From a checkpoint of a small transformer trained on Wikipedia.
Training: 101M tokens, 3083 steps.
Each number is 500 + 50 x the weight over the matrix's rms, rounded and kept within 0 to 999. Layers, rows and columns count from 0. Numbers have three digits each.

# layer 3 MLP down (transposed), 384x96, rms 0.0927, rows 338-371, columns 0-95
489515504477522512518480472476528539469627499535517454496546491504546474607541540475451487531481609477486452425559479526556507493450504520533583587390616516525459512538496480564487504455471499458512439579553580513487579573531456538547449551477475576502507402529559573498416579495602525540
516471482492479439512541512519557446537553439615444503504530529428520487512457480510572542495610568536518478484556523438550564458529439439472506536566446394567496503433538520457450436494554507502455488520560464523476426481464505514542479502526487536488487498411509449491415406559582535530
497485470528559546443569464508560613528539558564473453470555499447536406502436457518553459581565466530580472554432534523493502441536526492470526487516457449512586521605553482484469461502518405545443607487538474546408449395519499546501524403520499609500532437478506487429464537500525431541
460654460514495509433476542501573516412476532565555455529477506477527533488429440448563424581504537512458477541463599468528416534596494589493421524490531580514558500437565414627582539462506542505480474549509583505490378470443540405514429563499430569456517548498484468482523595479386549572
480502386504480496591463419581503516426478493593531537509519438505487502480540505507493589513494497512520517467566541530501507491482452515539468461507503473456551548574494605399467468540411457497519480516550430565519518435494495588434547551555511490512464582484523439469460532419528472532
516441579534468528543612614478561470503496543494473428406505435476543424531527457461577577575467580550459476451463507551506547471484480568501471463460518492488445536617446428457607475501498467440551520556523500502507544469499443532490484419425449478511386472627510568567435475475481391456
521482457544483504526437501535562497437447507468471584454504403557484533518557516579551499468476586486456584532534480475493489431479632434405463443482396554489464521533486492482491537510429432497430472522405484496499469511474480513527497546447609531471501502552525535497450545472587528415
474504457473509524524497494501538515526487534386466475560517575535478469423488526493428531499513560525642430409571487483484469506497495413560487511528542499551496519530433492520488464485555556489517522524517469496468510466540507575472632433479543478606495477507427448540459539469516529515
437572574510456431412507540553468484537506463552512573654525629496447480529477490591562476508500482516493386469494529540497454481503556435422539495563492488468578500455494425432608431410517560541525536630467478598440524498522519468611423503486431533525552457446562497417471565432412413538
506578543486482498442419450470417600523568513527522519475524484481441461507585535474486553481579536578523540419420504496498506546533531430510543552558451475511436506488442568497484577535505512432476447496519409565493553518555461495568542553535494593489520475542569543519539538491628407486
407533537508508623437555506508453466471553355539577486527496506614423391596618483520510468522503542514576547408560514450425520531504543437534618481520554503494514492522527578602579525409499523478460459527578552645505474434451533522573538527436536505553618414561517458454509501523473522514
542575598457468427490542534537492423384426515477480507443468471489496492453462437549438476470522423511547465521472539517492517500546542510539488480530522452455582388460568477520465584590482351594516517509467508527575530433532464534523517464517516477515536472682502471552548462459491513414
467458502517594491510591455505620474491530437539482672460436432342545526512518512452492527498517413515543544525496432466464461414502508517452495426507489435448456395527554558512526597600523446647485555495415546398556490596468383492518448371466513533517488506511538546505512447487534439453
542573527499482513462492515444494487488598464501511478524507444462549419514525479509441483433525466597483487636544436516527439535447468429473442458482482419473554517508459540369503430497510470531539525635506482439405579452505533554511499481548519519370446476576455561500598530527501537470
462490554502456474562521532557482492612461480471496504528509553455496463478488512492398530577426498528445588443404491490576549525493550417542494489524488458517512440405431545465530452451468538551533497516523659428476444497470489496483493552550493570508417422516487556515484514539523512431
577514489578474519445497625475454526580560504494478442452463616437559514524501481518416530482572589519421490566468505538571524464449513522453499477577495443507430459478458460447479517489418433483496522498463503509409457544486506440559483490467433463535573427531465536479482502538452530470
472572556465626530613522425551524462424518593506476555439475486504502443480451502491443539497413465477539473397484555518430464509480547470463502449458556528510522412555501505525513528433516504584482486512465603479520460463516563446525490492469463444456564453544638501504539435570465451535
517355490429476517419526581491505452551519494525473496455445412453546514546438535514500513586491439445508527514504435526477419484507511473497513439395492579547502463535552498502504441464452584542449533493428347610450493626499509578500500448513449522465427535553624594544557445477568567499
558520582558459530451597592545557428411563456509474560527464428502396448426500533449534515474458505541493495497465415420571459537447501412454413575435447465503478516476530446526466555464438518591477478450478433506458423515488539474512509537450516576539501466505597500467513514462485519634
482451551568464467516542535545425493479520484522535442495503548514495460449469498478463503464466553537577496466424452455489527496557483578486475512474502541442452473485483596554471559561486526494545481541556547508508543448497470470407583525477513500473545538475463556562503552525474503430
497493480481561484521483446523535440519538488545538476534542452486459420369519509513507546547488451523583562456479543519580555488443547452549501408513476559600478571588429499583459498533488451459537554464494472392451548520507409489466549534526516480572498467481473497516552486555540514538
508454508540612446552569544428553512468558420505526541534521543463466528560624371579507399499474469434496493353594519533472438532502476523458530547506558449561587642556368489455498481522405596485535536562494478504521475433471582480507478525506462573461476485465404484505536432336436635384
562495502561499410569556491500482571421522501472514418524501550559496450469472478458478510532571530499415489482475439415525525456456532429443507413482449493396429545450467501488507494588476468559502511561550552534501534457476446467497544525579520433522477503499463442453461505470510402478
472448493405571499465535462525509477429555479472479427535487437577479454424467486430495601572560472499482510497622439622480411533477406413541489543474518496530382514514505435418534474462596494479627502451419478484483528467499524482529378446364525615483514497412501542553537530450519501495
431556512546515457514488532566400574482488443520451550488497536471567555569559519501552428502481531484449527436561480486530493414465546523506582530509489538498470486353465415508416569487481530500490574549484486587498511585515415495504473495503467556529540460457541523548536536463561552549
509499414530527502484523614575554469507536513480568492478587554498503457518503397579487510491566438526489441622466514546447502467487481496547544521505587527499474502452496509498504411392537425535498454429594467491487522398485423421497552492492460545490528444441515531476554563473543512512
450373494520513441479498564431436509516468489487489486522574568498577570540474593430516474509481505551475454494449442496476477530516474425472513563419456549478482438455601418521592487436518493506422480476528496523555429481493476391535431515403503537485485550500432483502535546543519477507
539600419459587466511494571460523586487421573477430501444568559496457576540453503576541457380352503474386539437458416461431553547439452508549504511585498459504580472465562489451418407477475474512474402385537454445449492499527418461573561485545516457476558489482555485436503472514511547502
462466563528458479547498517481463499421539563440442527525479508441411550517492445493474398442433473513532642514490415495526496502501430568530550643438463537534412527390572555469450549543506464484497512505458410566547440550546560529433509480497541508557569474526469533546503474593543528463
398467511464543445592501471424467432498387498500510453532514478485562434513525359550518481520440525529498497418444511566564456516497443584511472413534501441588443475510494444497446448514497509551547516414508476543487461533433516518399494544660562491550533564503456587513552441502411521497
471486566507521442464523503465536597476532541484524486397409460607566508512600484552487461444492559532493530542524489607469423465425519543525474496571511534557551502526505533545488468488489487396473398460585488580500500524395547456564598428563527398535462421511499493569522470577476435432
462553536461596491401466467476568466448498444559441501552544614392473453576432545486462552526494523394417412560595417450534453556492587482538464470433533513462397493525552463434496514424490557516536514508444570470515506529506495522540500515444416538538627535511531484491485491545501535575
454499523516432461536497453555600431429576463547484485447519483529452527509646547494466587554444532403478512489470508571445484468566458512504499443432484523522534518441422594541528443534466463450533538443491506484464533479643594516545499437466492470540517580576550611513502534590499504494
494501509378521471442394498475538440505488557410442499404651499486477475418448550426450466359513430545527544496538451556420523540500519527534490473536527526497454459476507494481507441490526523468461516545527571533548614474506460510477484480559487525491557397479514520512523480493486459611
# layer 3 MLP up, 384x96, rms 0.0933, rows 339-372, columns 0-95
578529477449481485489516455457428417469410450429565502440484530588525483463477443438514441448498516479501403530477395568457491582518420469516507506475477571399542508548451515490495503518418491505485518514455516463482454576456611484481406550484444473493411468485438482475542583523463578420
492517512504492516536363487402515454609474439493546468446439455503464516420528476505500504474478533562482548508509501574503498566451465557469484486504530528509374565459496426503568413503423398517623471507536533472517441545581547560434555531534536572572396546416593484555520572509465520459
539511516532447492539475590513614482560498430468498569560475593476579509484462455515392553416533564529635545559464503454421497498568492495430523429598484524427497438497464456471507407574434477456495404569478607587473478589410612475399534431453509525497543421630501471572533536530434497484
451498516488489540581479512532509430590569412568547543459507490549483499575484496418493545545563538506569456433515583510473542480500563516495472505517490557475474487425495435425527448505508537472520550518548513527518505531494533588531449497496479601492465563494542513474513515519483505479
490524422502458529559476419478484545444558396496543538547403564523495556553530510412519509483532563519496536481445509543509537479564468517489413562548458471527550504489493457462586475575507535436522538507477499493550437448500523468452518608574443560551556536563449555523478546500578508405
433454469488443551489516621504450446528532530398555429506507492485441491551482622529441481463532540523528592467483481522595492581420522406583547493444494432479482454517518455574485486529515488565402546463594528382514361475452459471561543537449466440557493451461513503503555478579539437457
500522489525497460509488513475561517451548451507441526464521436451450441529519524509493462468562471528442529584510560535517518456483528579543523562530473493434440439448527478486484537537541548506588539458575478562455525541485458473480440487449448541485551556524601541458477474542566513500
518495541527425553503455565403527529496488454493479481474543558602486583555473466526475499578453465509491556540575502436506504433446644420544502534532434559492431466537332469500516547469467495422593536503487501508423531477571549489432462545533695468460532597478548433569490387546531500440
495479476438516555406521468422601407498507575492506457444501549466526495475378580499337503439479518598494478434514574528511445494509468515508422400406530511523482501447552456457474478516487447525601436486465496532483434485472475506431524545502477550500488549514568590506505419651509565500
573542453520489463535533508506473558450464483445577391409476516451520495475477523448399468516413460529547481504438466604487489430578568441503425510422583516570590465508491495442521551509455583505455527549511457382404549517437489502532509539536501435489479640453605587599455349431555507489
482545478412475566535533521455474490540509490593428513562506571452527476533582438485475544560511533515406545495523465489494428463468541486499555456379496550563433554593468540550526434408521480524526512500492530532487475506507545492439554497446569473501491549477509549518486479541442540565
444549526567505427527496493409487538571508664505545349489540512513531444510549454508573486454579519477491511558486451537426446504556538550498566550450559475417449452476511521623431467545522521505515531538495467467390527527443569441594559564407560536437533493475474450517568470494450487438
494463471448467487541504486501440478481585427567525436485473489551437485612444551515568503483365457472527595426423470489536487541491536445543479381432555456486459587522409425521565362567523489474440545496467485554506475530508483501490540500419534469354484547454447471469519506495511471482
498543498516477462490538519452464570477461516490432585479557402545499518504446489531535490443435502356543455480573550535422508532453449537520398524515473631384474546512538558534470542576506478517432508433486470460568540506438549467495453427522512430514543564515526511502470412537594508556
454490566475490540529399442491463536556472404476424453474555532495491483428495518508485555516431514537568582543638479464496449532455509471471503416456539542425539477471460481456573505504466438452498488459498500520463484527507529410396405554549538534498481461552520627543496428464474514386
479448564467535523528557514425526516535584506625463590471451485553467496440486520399461537542454473469517600459557493544487487508537535601524513573438523510444578547573480425515472423475438547607465473470453474496456537502478573532581455536455512527485474523491485507540412497549453495469
524585475467426553482487470515455557509317453562526487505461547533581423539497363536552414550473465453516439570395480359534556398516536513546519529565397478530442516483480466562580558418466478476555552538512500563533509557464490493572523517490398510495532523513447488651523477486556588403
464466494542470542548486509569487564496573425541485487504593512464552502467454540478535467525558495532421491524519492437440474603521497490415538431464430518494498528523502525492557429468479574607469457561516627563457441520516558471464427554461542514591482632441496592469487559570528547388
502423575465510545557554550493515468549508488501461544568503492501516570421503548453506464521489545524493502523465537557435549548454432489504545516517508451505467422409468489473523535498533539505512477437526515477518425532524568514504481508561451517525468406445500489595529491546548570488
495506473452574503601522540461502524502493475551505497458542467499490491534501494502554550489500522508547494518481488433416479477582533595395475555457471477437465522445533495485465528486488547499481483439504581571459462506461497446494480472570516504495540466459508554500420495561529593470
443518503460416309597467457460492536565527430434502501461460483489401405597525517419378478498458442488592454542429540582501535578498548425484436454536491519597521492422454495473566511562370630528465500502530365511486520525493449512591509477562568513544442544466547570536535536401519515526
514457477512544540528501495447484475480589490394525538531513584447502486519411542469488512538476531426443480492506451480490512521437493496516460447558529470447493498557466464498475479487474444479518472456455484487569486429567466482514477505533422550484533501464505534493502482522464532470
599499439588445491541517557605387526476488450549540527425642470467548530588515609475474503491493519500462504535530507493461518546491566562553514481470471480441459527473517509567536529428520537553448452406491447502449466432538429545450386496333552512501486523481431424456502611464536597568
470486486442558448526588428455524505475499481435540510549388452499496534498538465486567536561472473490482454496461465535498550595475474478437498386483427457496549484503482474467487377528579487523492481493464437450537531492508535498519530456418426489507397505509491513376466472462329598506
536461474510464503532565453496484399373484447539481508460524492426600545510521492490475381521456449416470499483424491406475398471461468487439547544484504470447500407583479480457493560492428619488428552527479510419511468507489468554433426496507485496547410498480420496464407488482480531510
527566471533476536517483549496551469500510483441463599504562572499510489515516492472482404407469509395428527493436438553447473405466468597544449458466506650447511409599482476466541535476516543438456476448526465514449490559471470515465438518553603482402530500449486524476461559483491456463
510532484535458483542566535506524572601487509504628401450527481469495389578477445558437472402570471513596544548548521488463519511443473482497445474470428644574438489404475571497386567595418470561568553513471451522591492481529453490480410386523456630533441488500420458482430517424513508561
580441477473577481440447488541546494477518485472525479535555473569501444573519493537457504478475552516476475524539442479449432567461442520539591412518556493445464431659439524483595479502463507436457563491386523589517504539465542394402506570455519453562451465423500481465428492481531486464
444455463497432461579523508442482396498489567480536531459529579420592498471521468455459545454464536478543499520572438543480525498568511460475508525470474476534392471581466454505516531438591578460459537470424454463519393443463503466407455501438415516496580421525463497432389424521471474570
540604468506391527458528493456502401548507440480559528513645504520571500507496532521472525477492569471551567480401450494519595590494448449468491459507458526420477476539551456483478467528429567520547526538559532416610501425529509519443466496457430521543532526471518585522516466473533427500
505527569592532512469466591541526554398497451549488455544422589503583500422603555451426466455474430532503572546482543510485570451485442488453501549511493478504439468478445545615482539350439554467477416501455437549431506540404484611446471576414556535446497465476589418505525470465536441521
441457487468405479443527477519577458438497533424395457486584500447416429416633514478488547573460526464461477548520424561532437420472454502470515498422422519494521458437441609567534464548377511442492575485423503492504448462556520517530462377427397465438534535490485532463527434544506488514
462528509456558515473478513548516529425542516532436522562474465578468473464519517520490547463439522491448546515468535449521478454496501429523458505530563464540396501578455529486476486577452469508464477507462553514531456539516443558458486504538536495503426503524522481488519429488512599401
509548429442492521545466582441427476519537541530522488538543502528438463578491463538546475505473476493523487532381441473517461449534455520472467444514476410504464513546510499502402433503446483457502504563424494447526500537492519490563511513452540475418486427488502485543500411504527421485